From a checkpoint of a small transformer trained on Wikipedia.
Size: 4 heads of 64, 11.1M parameters.
Architecture: RMSNorm before and after each block, learned positions, no biases in attention or MLP.
Training: a variant of Adam for these matrices, 6397 steps.
Each number is 500 + 25 x the weight over its row's rms, rounded and kept within 0 to 999. Layers, rows and columns count from 0. Numbers have three digits each. The size before them is the row's rms in percent of the matrix's.

# layer 6 MLP down (transposed), 896x224, rms 0.0666, rows 586-623, columns 112-167
103:485512489521505506482514509541509475485510507506531507475478511520522509520514501476512491539510511491484505509547548524517496511487476538490552472491516533485496505515
105:531521503458482509533484503468486513500513492495498477527459507502518514517496512520484519481488543478501501486486479507505439502553464527487528480521464507509483511493
097:507512499520514474463476482497476479521522495490506493493517511494479523509465512536463520453506496525497443482477499540497552510537474482532544490482490499446505510551
098:505483515502504484470486512501503494497488495487480538458475508501503505499502475523496486486531572494513464505516492530540489478503505511465488480473508506507512512495
095:512473512497556462564519501537488507542475526539492508488478523491496509543479497517519499479537455482486511516498462478531521472506501521493504498482498481536535498486
100:512519488518452538486545470453505502507483485502562515510506519532523438531484519490474449528478503512467448524501448482514529525477468473522474484490524493544519518496
112:471481485539505448499525478478521471507519544496466464527473482529484476511501541482501477507511506524537489489512451475506515503509463516510458485457488508488536497527
106:512486496486512512508515489477528494473495470514467491517460520493548519494492470468527465516460507514482519532503485520500508541517491507491512521495511485503515521473
095:472492522503520479467516465480495492490495522505523528512502522466516478507508508517481494491496508543527502504513485521514525509468496502524457490483465493461483501521
107:534513507485538437491501504505525477485474480534512499420477461532514509478501468491500499461542503481510477478476540519476485521502496525481479525451521514495467448460
087:462520507527470531451516456515496443515491504478503487541514526496483500507499501497474512509474498498501413479469515491436482479523530479504503476529532460485465530501
105:513512503510495495534496491509519527484494471465534522454540536507536474514543492485508464523531522538509497451524480481486530535526485470503511510519490473498503543471
096:508539523497477489487500536516526484454514494481491510514509470517467445475489548474467554543548524450489538479519501474484487528515504548499520477530490458521476534477
098:486510476482516509468476489531479481489421477457469552509462499501474487526467494483508505502499543515528473526494450537533487473485516494503512497485522534543492495497
100:495513474493528534503492494494514541559557504523473472503495502544552486503461503475521530463510524529544506459507460501470475509530485466502479428496523486515528512503
109:508528502515492515509462496462567465545476530524479495489557507494541488469508453515508490503518517494504466538494480466509529504523476533474507495539503530469498486518
101:528509490494519480495506511436434536518548504496521505486490462517523532477521524477526480484530471543508540489516470517513495480511500508426492510509510460490498486510
099:544521553514520506548486530550512514484478461528501504507508467498460486508555472504487535522491505491516496514499537511506498517498484486491511465551489496503485473522
100:489496452522481499558509523514489427504475495508504503431515512535483507533505493550515532514462526514470529482498502479508479483508496509476518447542519472497491499463
099:513510450494522518469524540489529507495492489521520511515516528501560527526489521479533471500494496503542490524488523460469439440469526500469514516465524546525503513522
098:493516487498522452491493485513521507509496501519477544491484520494470500521524510500513490532497517508542492511537508506537510507501512516534478505460455511503517478474
093:488536491487517499464445522497502427533520512502518472484496438480513494471488505554469468462494491539552516544527487479505523502489468477488499475481507425481499490504
106:479481526478507536556486499502549455500505503498525509460470512502520514520464512527508513454500493527518525442473507476475479551506512537529520490524500464462504519500
107:467510486510499465450496449530492500511488492487546548519520462491479517471511457541491508513547491516500501496531486520501499505491534490505506517497561503485511515519
100:516455436473479514529516497468452518521496483525470466474548508511481487526480485518480525496481503483517508518493501511509486498486473505484497522494478490498552519529
101:458503515504523492454489483468511515511541479478526481501490506485484485530523475496497484489524494558538462538520525470542501484521476480481518513475498501472508490549
102:497529489491501483519472488449520469504463511496434513490460518477531479497456504509484489499466462493498468514515539529530517501484483456531503502531494493492481468487
107:458505466512504494484504510473493483520497503507507464470476513500504483476544514501504454539519491534489524454506457507496508506555479500517521459491476477517498505515
103:518489513471474500495514478545490510494477478474548501527472482490513505461491538544507517491540488544500491532491513495496480492455524481527475454493492519497508485472
106:490490567472521488522502489512477480531478505505473472499484520544482525482461479490478515516513511479508480530506504497495499505531493540522474501534478527479473485517
102:494497509526554483504509534508551558493490473531533501557455508470500464511491484483482462509490510554502488481506557538480530530551551537522510540486483521472516470516
097:499464480492511477476557501491556480523514500449483528502479521461493478501513472511498426479467501477508552522513480543493503545542510495521496494533525490533469475518
107:516499514571478479511541522503449530510506481495489476486500518510536496481459502501497480478529516490492557475476478537488522483505469514510500536510528470525524488516
106:504459474493482507460541504430524531526502532437475509517527493483484501521493469528493466542466509511478454520526509495478481468509496494477528510447456508510512467492
097:486523546477515474513474518533485494468559494511500491496458528472518501488528547453539518457492514521478537489469521499510497505472494474495488535464434530514468520523
095:518492478497533506459509467509441493441483468498455482474504531473504480483496500513503517496486508494482472539497484543492533505501540468525488482519503492482481495536
102:526469502509472495502526526476486497461509524512535509510486484474543548497485544465487556481517471529520520526547497565509511521508499467495499483488445526516507460533
102:497507473536512516490499547482488497542524523538491503498511512532487523462465478492482513492497504477507470515523527519529516508461494460469469477490528495515506459488
# layer 6 MLP gate, 896x224, rms 0.0708, rows 587-624, columns 112-167
110:498498488490523473530467502525474500527520494507470529470534489495517490469486473535527474528508539497529514502501507465518513471524529522521493478486477447469459545473
089:496526494473518525469486505511472502493480483545489490496470471513494531528526498500500470527479461494471566524522547472473458525493514528516472512476494505534504533533
098:529532479515517508535490484508522471534498498487485496494520504462487487521506487503470476519517517510449488522533484485556468446486530457478516522517485528521489526492
100:505547527466486530457493529505525465491548490468477469471472493487454536465513514507541528484501466467487510518474502516503476524522506541482514501454505488491464475553
103:523516483490525527516490535527508478488515515469467494453494470507528534525504482499492512459553496512494513525466534569566484506541500509483469532492474507474479478506
113:507504499507464519535510536489495538491509554482520528497516480487474506452464492524522526498513519486505486526500481524502514529471486524477475488480481491477490480510
103:526503495493522516546489509514483479446510495456478517497493490507535486482491489472509525546494475497487490486489522520479486487523516515472539484514531455507501529474
094:514502504520469527541506504528517554493473510490549473506502496507490491488472505503525508497488513491525483550498469485498482478519518519495516461465522474489504543473
110:498520482533495479499539512542517474544518534492496524507512524477484505509488501469497476508478556459525489534503491480527484505496475505511461495478485496473518509532
090:529534486484445513488526487509506484481466470524522493538548551561483531483527532474472486515492482530496493473485486466488481492490509481528519506500494535556534545488
104:508500493486514500483517535507533483547542480518502493482508522494512469539529506479503509490529514506506508468552503468505513470567455538493490509488474496497515467461
100:467492484543495508511509497559481516483485457509505517486517527491463486509500470489497495509504504500487500503451510482506456491487492532522444432501505496469507492529
094:535506511497484480489495536505493504491508452515511527486502460531546506520542510526530501492493495508497577467536470462506481542533473498485521481492494501511468496474
105:514564498496506515484483492491514504524553496528493500475520477524514499537451518494531525478475544515549534510514482482486491485513498496466478490510506535511492508499
106:497512514500539492454544463555494589475531498519528492512521495531465496463462527489514466475487487494485514472451530503504485481473477538492486522483464462538471493447
102:524489516468511527507490518474534512497549484492506518490464500498498554472516481509514523499480518518535454488521522531507513502522506490461497466511494444476485513507
100:532489477497498495502498517494493531548516564477529466502445551533520505484529482481506510503464490473503489476508539568501509507505506505470514518530466451508502511520
100:520487519481494513471543505488505509508466510508537545506512494515471532492525496513515488487500520499501544490480522467544530481502510511467492445486497476463503562498
098:546522523470491507494517506497481498465521507473491501537465501487470469515467538463514482504519550512474547484469518495507544516520440553486499537498476473523460508485
091:468447528522500456566526465500486495519475551502506474514512467520480544510469466533530512469513486503496489479511498496470521470501526474492485446509531507488511492482
097:475491468559513496470503483493470459492502482488479512537532504466508475511523535495521478451486497517533484535450505449501438540487530491489494512519468473500494497529
102:480495515521538518532515530511485550513510498509509526494523505458512490520529515486497512464487501470494538443512457485524459519518486482448500481502503496536486503494
106:477464546477495492504535425537488532460483507537562510505489465539478504479495496553488529483524531503491508492500505502487482489487473478482465501430497507507505513503
109:499490514525501553530533480519498503524519543494463467469510498474504493514465499503532474497516499486527535510464531490487487524515496493520425460498527496500467544493
105:498536461516485501505511493514538512503513483487498493479511540482504534526512486470500488522481468494488438473500443539454459512503513504481509528444489538454494514507
099:537499533500493513501520543514485476523515540512551451518522503525471511519513476489500539522516524480490507520451509531480486509542481529469496464484503498503496570526
102:503484507499516521553462533487503473496513535499467498439494472465503482515511487476484517510478509494513537504469506458531479501518479496478461502502521505470517487471
099:494467499576498495483521476439472519524493551495475474515501507501517555504515504520457496474495524467513508530512556505531479502468504487508461492498528525514518514467
106:493518510481513474487487514501494488504457468495480435509523519512489481465489504504517504509526546464508474458451459497521512500472530528497488486502465529496537503518
107:514509538514480523537554485490505515466504490498532501462506467488473504469507526496512523432506567498514534502494485489507513467513460502483485473504510422525532548504
098:461516493520533511517489479538517508497575499520486486505467486490491494532520465484507538556491476522516490496487548489504554507517437521489531495494534517432500521519
109:483466517490468521470512482487502518534514513489518485487491484489519488514502488500497516499467485437493496493473505506513503514500474502468487497494453490482506546483
109:535522564520524466508491480476491494491498520537487467525482506520510478514501471482540516485456449479509501488478522553570526483502513522524501496516507540537505498547
105:504513505509486490482485501559449540518522512511480504512497520498546480444447463510478534485525547480499515489487525504511423507489509517492503471516495485559498479540
096:509543507489467501492492488487463505498478458513513517476483503499502479468514480527485492501474478490511531483529500519506491502521495515499493511522479520478505485481
093:540470501499518468460480523531494513503496477510458527536545520500506503497459466534483537463521488511461485536518535512502458488488503494477530499518510466485497460497
106:492505489493508451516469506484454515534502482507443467497479511533502477486490484509541479503521534484490509510466485493569466488489520538459509491512489475507495525512
102:537500514489502501507528491532461481486505471506535519513476477472524504533518517507492526491504529449490512501512528470491540524484489538463453474499477505478466524536
# layer 6 MLP up, 896x224, rms 0.0683, rows 587-624, columns 112-167
103:516443496507502527483504509519489554509510557466510494512532491489477550477508513520479477528537486498497491531522532469509575487472481489495447456460501490506504474479
094:520523501500467506520500534532544528466532468519503508481471535521523455469544462478484511504487510520514521527495526504472463530501474507472459532516537481508515493483
098:489494530475484496493499480549509547522490506545509481501521514505515505505507543509504493494494500526493537489507492496457483498553475500528535478507499503469465502540
094:477494493510506551428477492484502524461499480487474519481514440501515483517489477513505512503436505485529476511522513486454547489470521520512501490488501529445525490544
099:505503466462486552482500491531551483459483505484491470497464507484520514496526468488493500508506494505494515537480518558532496519498506447517458507470494507496513516539
113:499523511473475484483530565496505490517509496457520486474501506542487478490517484511521509516517490505526494509455478450481485508471514504473542489495511502529529538527
107:552514509491485494518493515507482467559472484514455466452501491510487478534489522480506470489542504479480524490494460542531525502525500537521486520480498530522494471516
097:493483485503513505540473516536520491542479576471510485534503497557513507511486468481521549495472487513513423498516512487503554494509521446500519525484509522495520528505
108:492534492561497476515493565495493510522512471505484526459533507511507486527483524477511521491486507555519498471477477456471493492493513519489466473477468474522476523498
092:494455497509523448536454514516526550499519518515475481460453480479461526492509468522494459523515521500489541527533495484535498539463477473525486506507530490498505450505
103:509507470503519520492496569498485528499480519514519456487461496489510550490469513463492538470484525498488465500484532485479462481494492572544512557490484494537522442527
097:480495473501557450521498499502485523469508549471497488508513485544516546502519475534449462445470479499459488520518489525485464429488490497487449522465539562523517525485
098:486508530492484521468496493476493482447515463497447454446517529508499496496488528515499478513509475538448507496515491532513498497498498514521507499458493447453483491560
105:496466539477503527548493505501482520504491524496508539546493471475504522473485467516541492488525535478454483468478451514528478476503523540484486449471501456506530533502
106:449522516477507507475523490518506487481467476511504497501529500525506525478509533522489513550525486508488491521503494474490540464522453490506522493504559504462513485514
103:503485514517480481513524513460485495489488527492550499554494445504537516491539479500509505555491463522513449501475538495515493452502540514524474491465460521533486521518
097:545531511506494539485546493532465480510507531511521477519461458529476522495576500524519477515502524457497521500524517512529477500493493494486541517534501472527442504474
100:515533482492490532516503538515504497460527499483460483501476491525522530525516538483514493472490505516516458507499504525544493511498494503491517494470469474474521497478
097:482507465502516455515478478525504558527510549468522548514458465506465481477494532484535466491480513468461468533490495503522509501496468500510521507516492484464509514508
092:484468507483488487538528440475460491569524494480486491523515513493555486510494466482485481515488487500567478508540498506494504485503534520476526524498522487465561512501
094:521528504457491481476561516499507537495507474462496528518486521542494510537523506490490533540516510533460536507540505488546524507517529519466509486452539547493494511474
107:510516472503504534520487513479527508488484525523463477511487525516520481528538470483480534557520478515504494465504523485492518491489475504511502533505512524494461520551
098:533503464484509463472492524490475488525533530472477492455534510500515487520447463536507507483526492496545466517481507488550508512515535524471472482500537477511525466519
105:495515542541479483496503463492501510516489482502505495468468495484493514499544483512507503488457516514478506482543522526504466526502501508455497488443440500483554519498
095:502493517446514514518468501460455492495500455522514514469512501507511501501520488522506498522514473459465540518481488541520476523486506569529449478515445460532500492479
102:495528484456479519500493504509489483522477538475522495510485541476443518505492466512494581508458518509554521509502512468486531534463472513489530514490502509490531462492
106:534508484500538530456503526471497466503490512506504517495485527501478493487518510459475503478493490501460498477506515509522515516473492504523482496482534471503557499505
098:497515490547511488497497540467509504565473522494497504479525528515492472551534498461491478516525480511520459483551474513488512461552519497488463528500533511494488496497
109:499506504542499466520502469459488486508485474495479478439506526526480529525526536485516459478494459493487539530533523531437478503525493509486451471543488519536459500474
098:485497487563442494498509487517498542480494508492501499527520508460466475475521499540494514474440541506497499520501460488518556536544503460475499509513520465501500528525
099:494530512453499489509428525511503528482520520506505484504485492531478485499461523493501527510505517547537461535523472490540466493488510485501496502473490480488515498468
105:517486489534489455486556497498444477478526468513469536476514549477463533510503469517489509464482529523488489543517527496510482501492524524495441484467494504527473507495
106:458516464456545505530498518464482501516533525500528519484530463532499491471515502489506507519512504569481488488537518490507475474520513493485513493433491521454527485456
103:501525533474534519494488538530478498542484465496516487519503531493551500516461452518441500455503540481488469516497533497497483527483535491484468464477489520513442471507
095:479484485454498487525483516502516521516517459532477515526524510506517528518473484508528495538474488479513458467494502473533479535487533532528510467478449507486517471483
101:507496540471507476455480488496482467473456492497532524542499516523525510495536520506481432520503525519510505515508518511475504512495478520438483491434514489492493504540
104:530494537453464459482529485518492514510540494472492524515565496467518528510517497486513500499507522545509480524527463463503507513556529510475527464513497504465501545462
101:490483498524454517455557525531516526550497524476535512476534512555526484521487492496494523501488472476472485519510510485464514454506488494520509529453489504524450504494